config = dict(
    head_dim=64,
    vocab_size=2048,
    init_std_o=0.0382,
    lr_head=0.00534,
    final_lr_fraction=0.02,
    batch_tokens=[16384, 32768, 49152],
    doc_mask=False,
)
Each number is 128 + 32 x the weight over its row's rms, rounded and kept within 0 to 255. Layers, rows and columns count from 0. Numbers have three digits each. The size before them is the row's rms in percent of the matrix's.

# layer 10 MLP down, 256x1024, rms 0.044, rows 109-255, columns 64-127
122:138110192057145073131148152131124148057125168181127106078180088094154115116114137150195148119107126143142093143147100112155202068163139079097139106135149125188158127131099122135146125150158116
101:187151112038098135147114111124112175126131108137136170170089144035135077087156170109158082163114057094149147146093112077141141107177138144113094137146095114185127092145174157123140190212153106
096:122086149124104167134160118109172179136129109153130099130066145136102131210171137083134111175074081088159106102138144175208170110144123126103115115084085160158094128169103180098114171186129101
101:087133135138108160130100062115087159140141111138099102146160157145098144138176181088135073086165157163110163115163137121092149120132093140098143174123107101071086087095144123133218129107131158
103:112077134140189142098110081174142123199092123132153148133125132078075167076157161119150185126184126173163103145108102132141148171164205139119162139105149087167103061119104096119082216175126135
102:100105142098134145129173183100099149102070067144101164184156113162150091147147199076122118171112143134093097168061148171140093138097137093133130154053148130177109099052081162148100122085170076
106:072135154140103132151100095071167134083096095143113195138130156134143168149144140163177108089099161117135121132102161116097128104103161167114125171150137143160177115154144121128126096079130134
102:162105157108087072165194094074133103135136139146113139092143184108120179112107166147131173147160156115177136140144073153087076105153142097114073136124148078152154114138111137119125117144103138
099:100121151126109125131098151150151167160157151124120114124146162134170162074134129174122088142102109129143072089101094118151157117148113161129186178154194135091144107130164137199202115129128114
102:143143148146165130171107157116080104091117068155204141130101058118199118115140122158217197107134121102162148120110125121127145127134109103139173053090075136164152154067180105123130160150099176
095:185073075116107130110072059152039083113117170114126107139106181147171130186159134151106109082153132119042126227161157148125147161158106129177165158131121153116063118125098128186141089209124121
099:128050099118083115146131144152153094107117146089095087116088067069141100133067148150096166091071134125168166164124162126147105111122150135107123107100085101133096098123110112148149121081197098
097:146149142182128155167103138146116132118142104069133173131142133091145116142101117132144097132145153128126133092085100133165134147113133122124172138151162068217106186095185099068176122168103113
098:150107143088162110180161102170121115139118080132141153136102195112067112130131149099120185154124123088159133150196094160209116207092132133142138127087134158154132119102087092106099128177102118
095:082071099116115111116132124094199084106102109116096108100146118196148139085159083122092165136134101108207107109060124139138135112151104090217135117121102104088103054151134117088138078135185165
100:140140076135081197118126071155121117111133159134191137230125157106071078140122071156123161168149123095129107101104153101097109150079126159124098181179141098119176142108124130130112124173110089
101:155121203124102123101131117127113128113164131133161149095123112136139109174150140135154110123136154085066129135116182121137158145164121222136143131158128119132117124116116152172095148086226168
102:167174126129147123156124110110105105122099120107148107177133119147143108051090170210108187101100096171078132139127117087132155107127110098093127143131131154152126165076155080148158135105098137
099:101135120140102141075118152138124200167194155127122096118141074106140136164112131143173139130115120139143148149124165184107167122157124145120129157080141084131081233130149157090161112136113116
103:146140127125179094171125101100114164121182155147157150145081073126164126134134120030092163132078080163131146206161127134152177141109152166175052062133205064085104149173112139106052091077142115
100:113192137118110145143118099115062128096082195132204224126137176095097174131121160108142106079126110144167166135156105133115098122109173131123127096141092094136116169157148103141092144101150120
099:097086110128158125092107149075131146104185120148112174137142146070173124138138092109146093073170111092174150153146145172119103142077120123183161144121117067126128091174131073109109167141159119
098:153125127157129052172191102189123184046135086137123079072082124098130137192150079078230088144154144091134144136148216116104088184120117145152148068117084060121121134124158141145140157179093128
100:159119162140197117125093152112199107098122178120143184094135124118169140136119110133153139155169087182119170110107101068147167089071152099175153124179100168157129154133103097080138087121132145
102:146053121129201134189151058110134175163095094138113126146130137134128168148147158116115087075123147143163113156165143159098126178133135117195117114062157123100175103193108102130129129150104143
099:141103068138059139153168115160090143094116117133129102104169198079065107172071101107128165152164176162132132159115145138095101094155094084160149150158149085084187147109124095072097159108144099
103:139138131215095108115146182175133137173156130126128118081122124105098133127144107132120086103136164142117138110117130132125105133092132099102104097115141096169118106049186163169107129099147149
102:162105158114125045128147151194162146125119121164161159164154137076143102105150126147075125186196091118126125042135047082166127065085185094099086146028102083084061175148131160115113175145092127
101:104082094150149126156097112199108134179146147147111158172126118093115151163097118095114068151100109084158144130074122101085145137154079150106110109154067168072125181185103133169109104118090121
103:122176103161146171147150102103153118100132149084133153113102166170137122138188162142126165140167137106161198101096138119076106156113169081097136132133163132126102108195137156091149145117138123
101:152138138155141148096107113116157156120094074088127135162061082142158150142142134124160100221152149146225149062115073076175176122172097136093134177134138117126168183159159034124099081101107108
098:099153094136172123075118092083106136138102123085126157147124134114133100125149151108062091165093183085135129136090112181160074112138208126197149143084131174080153080114151134200129053157174088
098:136135078166066151103147119116108065154100107136071126117128195162126132140125138150121111121169171169125184110159163164154134122118083086168137201155164093135153103089160128122141130159106087
104:152133160048150138120077090174124129166110157139087158105143132166119108088091072127115096158140100109156147114102163130160106160145128143122112117168109157118123088107126172192111086095133145
099:093138115161120101158146095112138205142136117149136128128124122105122093162114072110151061032130219072155128131127183156130112143158078145094139112089130132139173116122167133144143156059115166
097:150052125115172177141168130134154120091120133143104164149180083104165145074129135183141155080127073055129146103183156086172121092156111113126114145106178138104140137086106145134115084141136128
100:154086128134141063149126094134151106069169103076137153081119130137112150121151113140160128100140065166123095116137120168153105073105126078171168155120147155073136198117136153132120191081111113
103:136161092088122117127184125064098148157113097146108115096154162183124116152182179111189172118146133127064183139102161149114124111109144092146162179133112138121010111171101069159073153134110098
100:097102174120185102181119125133184134136136119122115109123130131120126111149145129102147166175147124097176118160116128147167066097124157188128175149141148091158082098084097108110127134115154138
097:089193116110119198149101107125080127123115171092104106147094151124158166195083148146090146135091090156155115118138157142086098069210130084166114084093133149129101088128138181129098136136164115
102:142151124148142137106134119152134087111066151129148136107087121166054125149119132122122131158066140132153123157163194120140140122078108164140117234149149217137088161137153144149113116093156149
102:103101151214136104145105117104148155144142137128154151107136106124145123153094113172226105124089168178110118123106104099081111165146122103126120101125138152091165114138161109073139125132129125
102:102180118121169093124104127133155086082058152129150111128128141123155104122180114133131104068125118153176217160110098131119137128157093138184153154133097101111137121100123128165167174176143105
096:141136113180048176126143145147107090099146191142130115162129125019119143108145141185139090103153134199134138149133085149141100117130091129100155118094140179085103077126131140140138177114168080
101:118132100096129209128154130165145097145076130090123132151152133112122134142155165117127126146168137066143165073148121083109165129135107138139083140178136125093142160139107096096145137130125159
102:157067164134096115062088136105097202143142136097145127068123158099098075095174097120123111138122173140096148147162119105174112162155143088108057140112103149120149110102136131098105130132104123
095:164158115118153097115131136088139193166162110097130153125138109136130193096091142112102204072124190091105145163192152104142141093104166114130130066168151117069133073157128069119076104134121148
097:083145135150085101077092131135098146156150119163166104079167132163153145112088109149117180106049151087159156165171196128173130094087140161125131094126115144072127157117152106115143163144170116
100:134159089155114106122179135137146098146125151131113102118169115137135090099102150134038140154110091168106082117125130176140095109103127081194146072098087129079141134160129119140114095180190146
099:168135077130164130078176081151134136091150152067133146170144130090134110154094182105107164103166112151167061128179082147126130144136113189050120131114225144082068152156097112124142108121166135
102:122115163121194110134144142113142132159164165164165081116113154137177137069098129159150124126096157116175117115079134089121116095125161159148120095193101135116162173082030122163140099139116120
099:116072177121253127124149129104075131130077074174099087146133134096125163208176154157102131154139089083175088125127075162161129126080105129129066061094136095115118105111147145148123172161134135
101:157117065139178151168166134129104127084082104173101102147168109118123083158150076106128125087108138192137125124164147134091131172132062124150195169108130070146164155124142138126077147169103074
102:146140181109133175128154119089125126123179164137168137089128106102059143099161091124121112174161116126081155132120123077138154188084166186116072130201083132140098095165157143120201215131111126
104:159140131130105109140085133126127160150135148102084150135141062146146130100132133131135148105168112143096114089118100202131145104131103099173063083135078105158134153101125108166132116169110135
096:118128134105131139148118118166168088117133122100126159103102103182120106130126148144180077089111088080167086140118146071130070150189108126169101211158137101103184133085126147112206111120116050
099:116140124107103093107140111110129130223177093072148133055110137122121119108113130147078208103192117095116117077148109150043156128134088101107152087121134151125133191067127112182111146119166071
100:114184167140101058168105147147122080094091129121106102154148091129115189120126092112127104170113114120139173128173105127050129115173161159098079098113123140105159179158094168105156159055103106
097:117144128139089125103113182177139114147154087095059157213084145108058073133134159104121104097074142120155074152162167112147163097125151077109102101092096141130131140050153140092082102133106150
098:043207129130148177171122138155140134134172105092133151175126119097122123124210153070103118134158117159103147134086120144059092114078137121151194070100156120157114114138104126136087136142189132
098:110181066150062123092093101155097138086118093102114179124094218165089125155098194105138121104098125180089141098144079148114202128183112087139113108140120116136110101148193124156063130176129047
104:056080068132110106096122213176105157138082150140075156047140109085102109139134056087123083110043081172133150138158075161133190197099147094117136103125178123163123165166152132111093043147206102
099:114169134128109152150055121162116111125124116148156129172105110126151085117121178126117074137088141143126120123114107102116147134094104134036128184145116163127126123147085131104141134140132128
102:071130146114109142090209124129087144147119135123064157159131101099164157114128152117120111171147157208085110136144117114142185146186089146149160172098141133134124155169086168103149151132107178
100:148076143148147187107144068128129164087200140099077106157165107140117078115136132133105089052123097158106157122146095125132127183175115201073202073103136096141123114112158118111143157166196113
106:133075075089137164133111191088117117142106104082151137101133097129097150102146080078097128141112178167120161122145136114126133138126090083114069185131118132090134104134168107152109057138131101
097:199102116166091138125135127133082127161129166140110100144130100140142090136116122173081166153112165153105075095063122119100105131112178049137190089123142153091130107136175109167151103119114097
102:163060103142098179127150128086134145117141101143148108096129121128131122170129152212109103153126124194170144171086134149118158128089146132137165136117160167104133082084147161147114108131083082
095:060124109194109141107094124107168082160109168139120133116144130126132114094144138136083084139161093139117118131162088160079074147137120104117098133119186131069151112120148135118165169137138125
103:138154177084105165109103080042075209165158084153074115165135143126123098134111205075131125164099151156090168120083124139156121124099141154093151113157154113117117085143168119099144082169129106
097:101099115103082111159053177143179115118107136085123156139149180117071046048174142141199175132139102108139132117072182133116127092096119133170128148076102153180058210117141090142150082064159169
097:087171148137070121119069125134155145132145172090132139122089103132112148129103146126123121145113154144143107149151119143141149120133136123139090098134061170060105112119168105117091119154081057
101:164163135079105173115151139131066177093141152152158128113129136113092155173109164185123170113158055139149141081118150062114120133119124134115114158065165177065145156134160063074124105115145126
096:134102114163123081106146094163175127167113066108158093133059104110128123091159091156157150102154138110164129128112171095156205136095157103145133134157188113107174121161069143121089145142089058
105:134098139122087121096181113143141176205166184131170171095136123153155137128115171107149168086170094153093109124146099102154116119159173099192132148092137086134138157162125063140130155163090067
097:067095157112155150113073156099100132127099134080148119075155093153131135175127126141151134136061127162174127137102093155092156127122149054156108126180160130151133117120113084150157113169088052
101:116106121070128101162086081117133118077094127177154137122135101057146148082120088156133156155094098090110105183115133094110165196113096175138097168129103125158133114127145131094134124179084116
102:115115082154107173067155152119084121139154118102141140144129109138140092224108150115148107147100111012178106108143125177138111134105106135116099084126120169135156130213143082130149135203118147
099:122125147113100107141107076171130126149157098136117122152178121177136150127094101071104144142133133125112164124148098100153134076095140085106179074101098057162142162183069117130153109144144119
098:094148089121180078103093147128153107103119127116158209132170147169079136106133125202114147109146154184108109130147145153109112144145130170171218104141133154119164158100142144105140157099191144
099:089140123134083197131118143092132146075127122055159143038119062124164127154068147128145104129106109139125099159117064175082110106150110131149162109149150104156156157118133146096134103178097106
098:115116089071116090090122236103149128145075159131066080181143095145187110110142143134163161157119124179105089103132171161164146145093123212150103101136096154142145117186128140091130150139106170
100:127144097144091188152131179123126088136154106125142107111170121094166116156148147152132148122095121126179068137035168124121185125133126094133161148193065110142121169165142110114108139156127185
099:152196128148176163155121101102169160108178173099082132129131139143105096155086146115083190148115058083169120141138087109169149180051160086134049104120104118107133136129074113112130081094086108
095:137154157171076153145120117186090158158098184101120180130124165144144084125129084117150169129128120132097146118135092037130075132125077115095214162090127134136169090146133109123094112085168115
095:123148164113168128123110187162057110138076090186118187154082183159133084134089124173163168152106181123129190146138127114156147065053153072185147150169132105130064174132111081181100110147152110
100:129088171147142165090100155061118158142142095113144148174179132142188136178147121120089148085125116085183150179162136165181070155114076140154110145107126153135128122120137146097118165091082100
103:168195123170122127150142138172132111147161117184069123145115137174137117161090131095110102093167087182081106144098115141138074143161144115168118134148147210176176075158154116107159160173066152
097:129135182060094132179141153095124107087161174167124158085161118146114143107154112096112125109144158129167155158128058133126154111179119095096201085130106194101176108116120164103103060133123111
098:167111111092122094165135157108112124136162156106139147071178141122164145136086145166106144109089185151139074119085149084134160125129077154181091121091104136117106086093137136112087175147157068
097:139115135102139190073120138147137105151127111122130156137135086174089142114121107125173115101195138118141131128126202131130123123083100102058211100181142100123110130166090144185108113111094155
099:133164131114050158094086079093162139115136120154140190120135166168136114037135098141118105089100158134160152128140127154116106134064102140129147144100092171131114100117133160125124124120072111
098:136129079133199078158137112147200121132127103144161092092076112092092115114118117140120111118135053124128117113123140134149120127150117145104087191123135179186137102154176131076133157057143204
101:141128113099140120142196132149124162122139094112060118163126094122176143075093149134085099120113124161127190150184113202139160158142129098111111103036112088152145114134107141133175186164129166
097:134121116074118134121145146114102089097079108166161075164122121113128129129135073097116129115060100111112174151066147168122169081073129158161074141193165130180071175035133137103092123133161077
103:186126094126092143093128158108151140171127097099152152083115184118104150136067155111081118170129145185161149087218140121082139162163125115152120160126080168162108147119127044117156116169105134
099:100178116149127164163113092132109100166153113157169134132079075106065143122126073129074125143145168167145133143092041119120102117131123157140154123071075105094144137107105090163192069145110122
099:134090139094140111065137131104175109149131087082089107143108095152086097095101109115222142109144158153133102113078157160160124157131179121097110147150138091157139075143154079154164110095127151
101:099083144158116137119132170122130177080131137156099102112096141110139129102116187111155133137152124114097130168167091137114104105175092164145119167111171101131104123183113181109125108115155180
103:151145122061114152101122101111140144076048161166129085154142145104129139105150114114141105171181171091182109126161178129172086106110089153097176139095141124077117120103152140115086163208135143
103:088120146120191113145169156084122100183139118104171115076131159151114189144135152084122141153167159156119099146084084160119134153088128118112111138102118130148135121131085083132213114103122085
103:144156054104130127062117091098130130116141126136136166144151134120098069202096156121114150131142134157103138116121133198118147138157125111071128155139097190130124128105118186162125087127119167
123:137099109088097108091116123107126160108157125179153180124191191113133090093107214136135167127114133104114165170154069115099131129157124168115126131122114122176092071148155158110157122096099174
101:116184100150110150167080139122087138092134098119112124170078154129159122120172147140099154143056106147083149140047199155114128057154126161106137121173104135151151125089132172117119111124139153
100:150131116086098167146113054190067034130190133188097123135084126146136107113190089072164045074127066104108166132128172084098089123115118135145148184159113123147155095175144114128128100083165172
102:161118102129129107125100144132181073119156170207046089149162136151116101148119074133082104063096138176106118058152157171141106174125103106148081155173156129118145165109139116108147083088151119
098:117117116120149170105135142151142155195126171171111121131115121165155130119123116143140121161134153158088165179099129101147137134100130094108085141156169129108113154043117110165107084136124072
099:093091135114138127100104135156070148141104107073104094191082071179118121093146114164134155100091123125072198154150107172136127128126162216127118140108140083091048084101131120112085115118115110
099:115123153133082096143147134054186176098209149042124117130115140185172163140113130099108153109164167167132134145133174136104108159091191152136128119197165136154099108168140083126175141136099151
098:143152153093177188139102117082152100124161098073175118114164179144124127183133157043086103168123122131109204170099145184130130138115089115090102112137071150147118148094144163110089123128159142
099:150100147117193107117114106119099055136183096099070147177121133093169128094089139101069105170144121083135128078142120128135084148175095137144084116222122078122110166183121175150168083168120147
101:151162112093161100131079088217102136139159143128128153190129152130187100116070161140144143102184199116152122121139117121130139147164094140116100155089164137133099103235160121137164028121143130
101:113134118121132143135136114100140158098175098092073147150207141172147199176112117189156144140130127112150055141156168132134133102126116194139075117089142076136132133144134144081115131097178097
098:118161150101092107163176165164160144103177141132167130157168144158148137111096102148106134108122128142191150145149114163129174107174113095088136163133134115111153098162099168113112168131178165
096:169096170148173161189113113084108116133110114141138069119120079138100147166131115126148156133080135142132114143106098189129161080128126119096127155181059133109139152088115085164161162105109128
095:180128160122112150166120105081095119141101088097150173108088126109138166159101122150073138107176185096117143119142132097079087112166131176114149169145144105070137126153101187090090192067186083
100:100032098132112108143123132157156089130155143128157083147085170159117186137163189143132160129146176129145115169131142138062096147089154163122106082178198149115136134081150111107065105093131142
096:118162085148143105171117141105121110135087109071161159107143113118141158130172118152105131127132159087097147115143163086130127172124118102120089144139169134152118093102119135142104151106219105
098:128148104139115125069132092179144117195104080121087149110088101051150137143125110169103091061087102142138120099111148122084070134140105125115160101013093126084131184128124059145168156127140131
096:127150136204103093107135149135147118205157138105069117140146172104083087076103109162193142121125094126142161105101142114070130173148161039105089138135147133121149130118164109152105203165071149
097:131163119106130087103087101118034111134084091140149167102138105146113070114174110110111133098130106129110138208068152182168099161139190144130110060143114116054138081111104130120121138072061163
102:138177128097120112078152120154094143132113134149063150129138101030161149162133121169132092114129114083107183206162108144154121093154116149152185083144153125171075149111110179136135153154093187
097:077071146134149083119093104088152127150107140162184176165128192100113129144124096089099103177154156114100162077198168147105177118142134144157127081107095152113122136122128121127176155153160141
099:138104118089180178175143172149092137138130107102088077103107166185144206132125098059125103083132083099171103124140133080169142120112136165150104144135150117096132068174113099094155097174114134
100:119106110122111109161132156095123066191076124139088200103152138150139162134144097103173139144137160100151114144122127126110041142117171100133194122158107160152137163130060215111115118106155193
101:179107115146091104132115105153112154105077040136190169132094131137169129094160162075166078105176105129178151146148160076110144105130090135142159107133021137103150137066115169167101148058141139
101:114153139165107160127140124151128096132151113151123155123116109158136148152123087123167127153125104119114123111110075162120117137074124184166125108129157161144107082136098152072101155115143107
098:210098112177131098107092108119137109115105126088084121105102076122125213116156072144138081136079147074181079073081143110141118111117167095161115160090118199145136112129074148149124158113144145
102:068088097165111153102122129132112118142089122067113150089082198168096132114168126101145154083203092150093162103169165149095126141158144114161085149076092145114142133099093122083188130163101106
103:189140128137141171100099105116127130122125109152104083073083134117112141112188157116145084136119151150142115142162153106118160123154099135030113164071109179121056143132130130107146120092110137
102:139167102093147124106169146103106187133140143149121114128137186152102128127073048109108134136124133160120140142110147124144142173098097134159143177164139094133127132166106105097125135165121149
103:183078149166141157062178144109089141190090106117134106094084156086089089057109138151192126109126134155116124112181183140132124158162135145116161145144127180157131139137122152194104145091068142
101:073170119098177090122162083114033125154085096097146082126144111095124093090064111140141153191130097169130168066160125118161113107169110131169136140150115128175121107195164152102133132100204165
103:135159118123119100129072128139143075092095079127127096150137101070130162151186125057132174084138087154095137097157143125104168101172181139071133135093044138057126192101142171128170102132124174
100:108196159097149162097123164106153130156145126191156138111093109197181074173093137124117172161196079102077112073148159175108123118112153115152146162125141083080170130150114162129128078172167164
099:188105151135124114100106124134206103143093105140181123165188176143148115120142093052100166042121085114170177175117088150125205131129149118088122144122144124103189166096126104083167098080146123
097:146113151167127164123107148121255126166099131129118155140058091117134172089121102065158087147144143079105142121083124090150108144085155100096141074100123118166114084113076124075128135137092085
097:114148084129177094129118094120153119129101125163135104168105101163110117166130146099135092128149113144171069086161107086147145099128153129104140102149161175198156096149129130091120047140088182
106:122183168112155070177109174130199163143132125126107080153154066135096148126167097083107162170183141166086123168119129110104156188139156137128097144123134094127113112095118132097158157101130116
096:161092120099112134102108107137157131140101150110146116164138098125018106182160155140099171140085140130097108171119086136114122142167130155163133104102096145150081122126099107083092114133094107
102:067128127144083153105126092133129127105138139183103103169161132136084126131128153132085119085112109097170144065114091133149135077142133141193116140153100148142166128134126069120134154087101107
099:170137165115073154067111169119044109093146094080181172104155133140092189122126186133107126074140127128150128106178109183153084172140103090101112133107132147161151105167130178127141126050151103
103:128061182165114110099104093147145135085166119114096183137109129113071165118110134090111162099171118141150148144185134168092122115113094159158109126181123128181148106126128134104102158117158143
097:088052106142114171112109120136162112120143148151181114131149142134157183124114083086175113112117105166133092075163125097094087111087059178097086099092142087100100102101129149076149151012167160
092:070097133158118148122134113113119182132074133111146127153115116159098080103177152117151144128123128135095153095143140141158122148160122142125153154117156205097120167124101084140158137123116103
109:102129179091059126090074221145177102109144131117050120102121134112103181154155124117134062147121118164117118087150143159106119109142150123141129135154110180136158155124149094153121180180132148
097:173165112137160120117102184068145113113161189188144131098151148089128092108176110129106106149162132189077125145154093117114155142138058120122101133116086167163157068136145166169119176114138176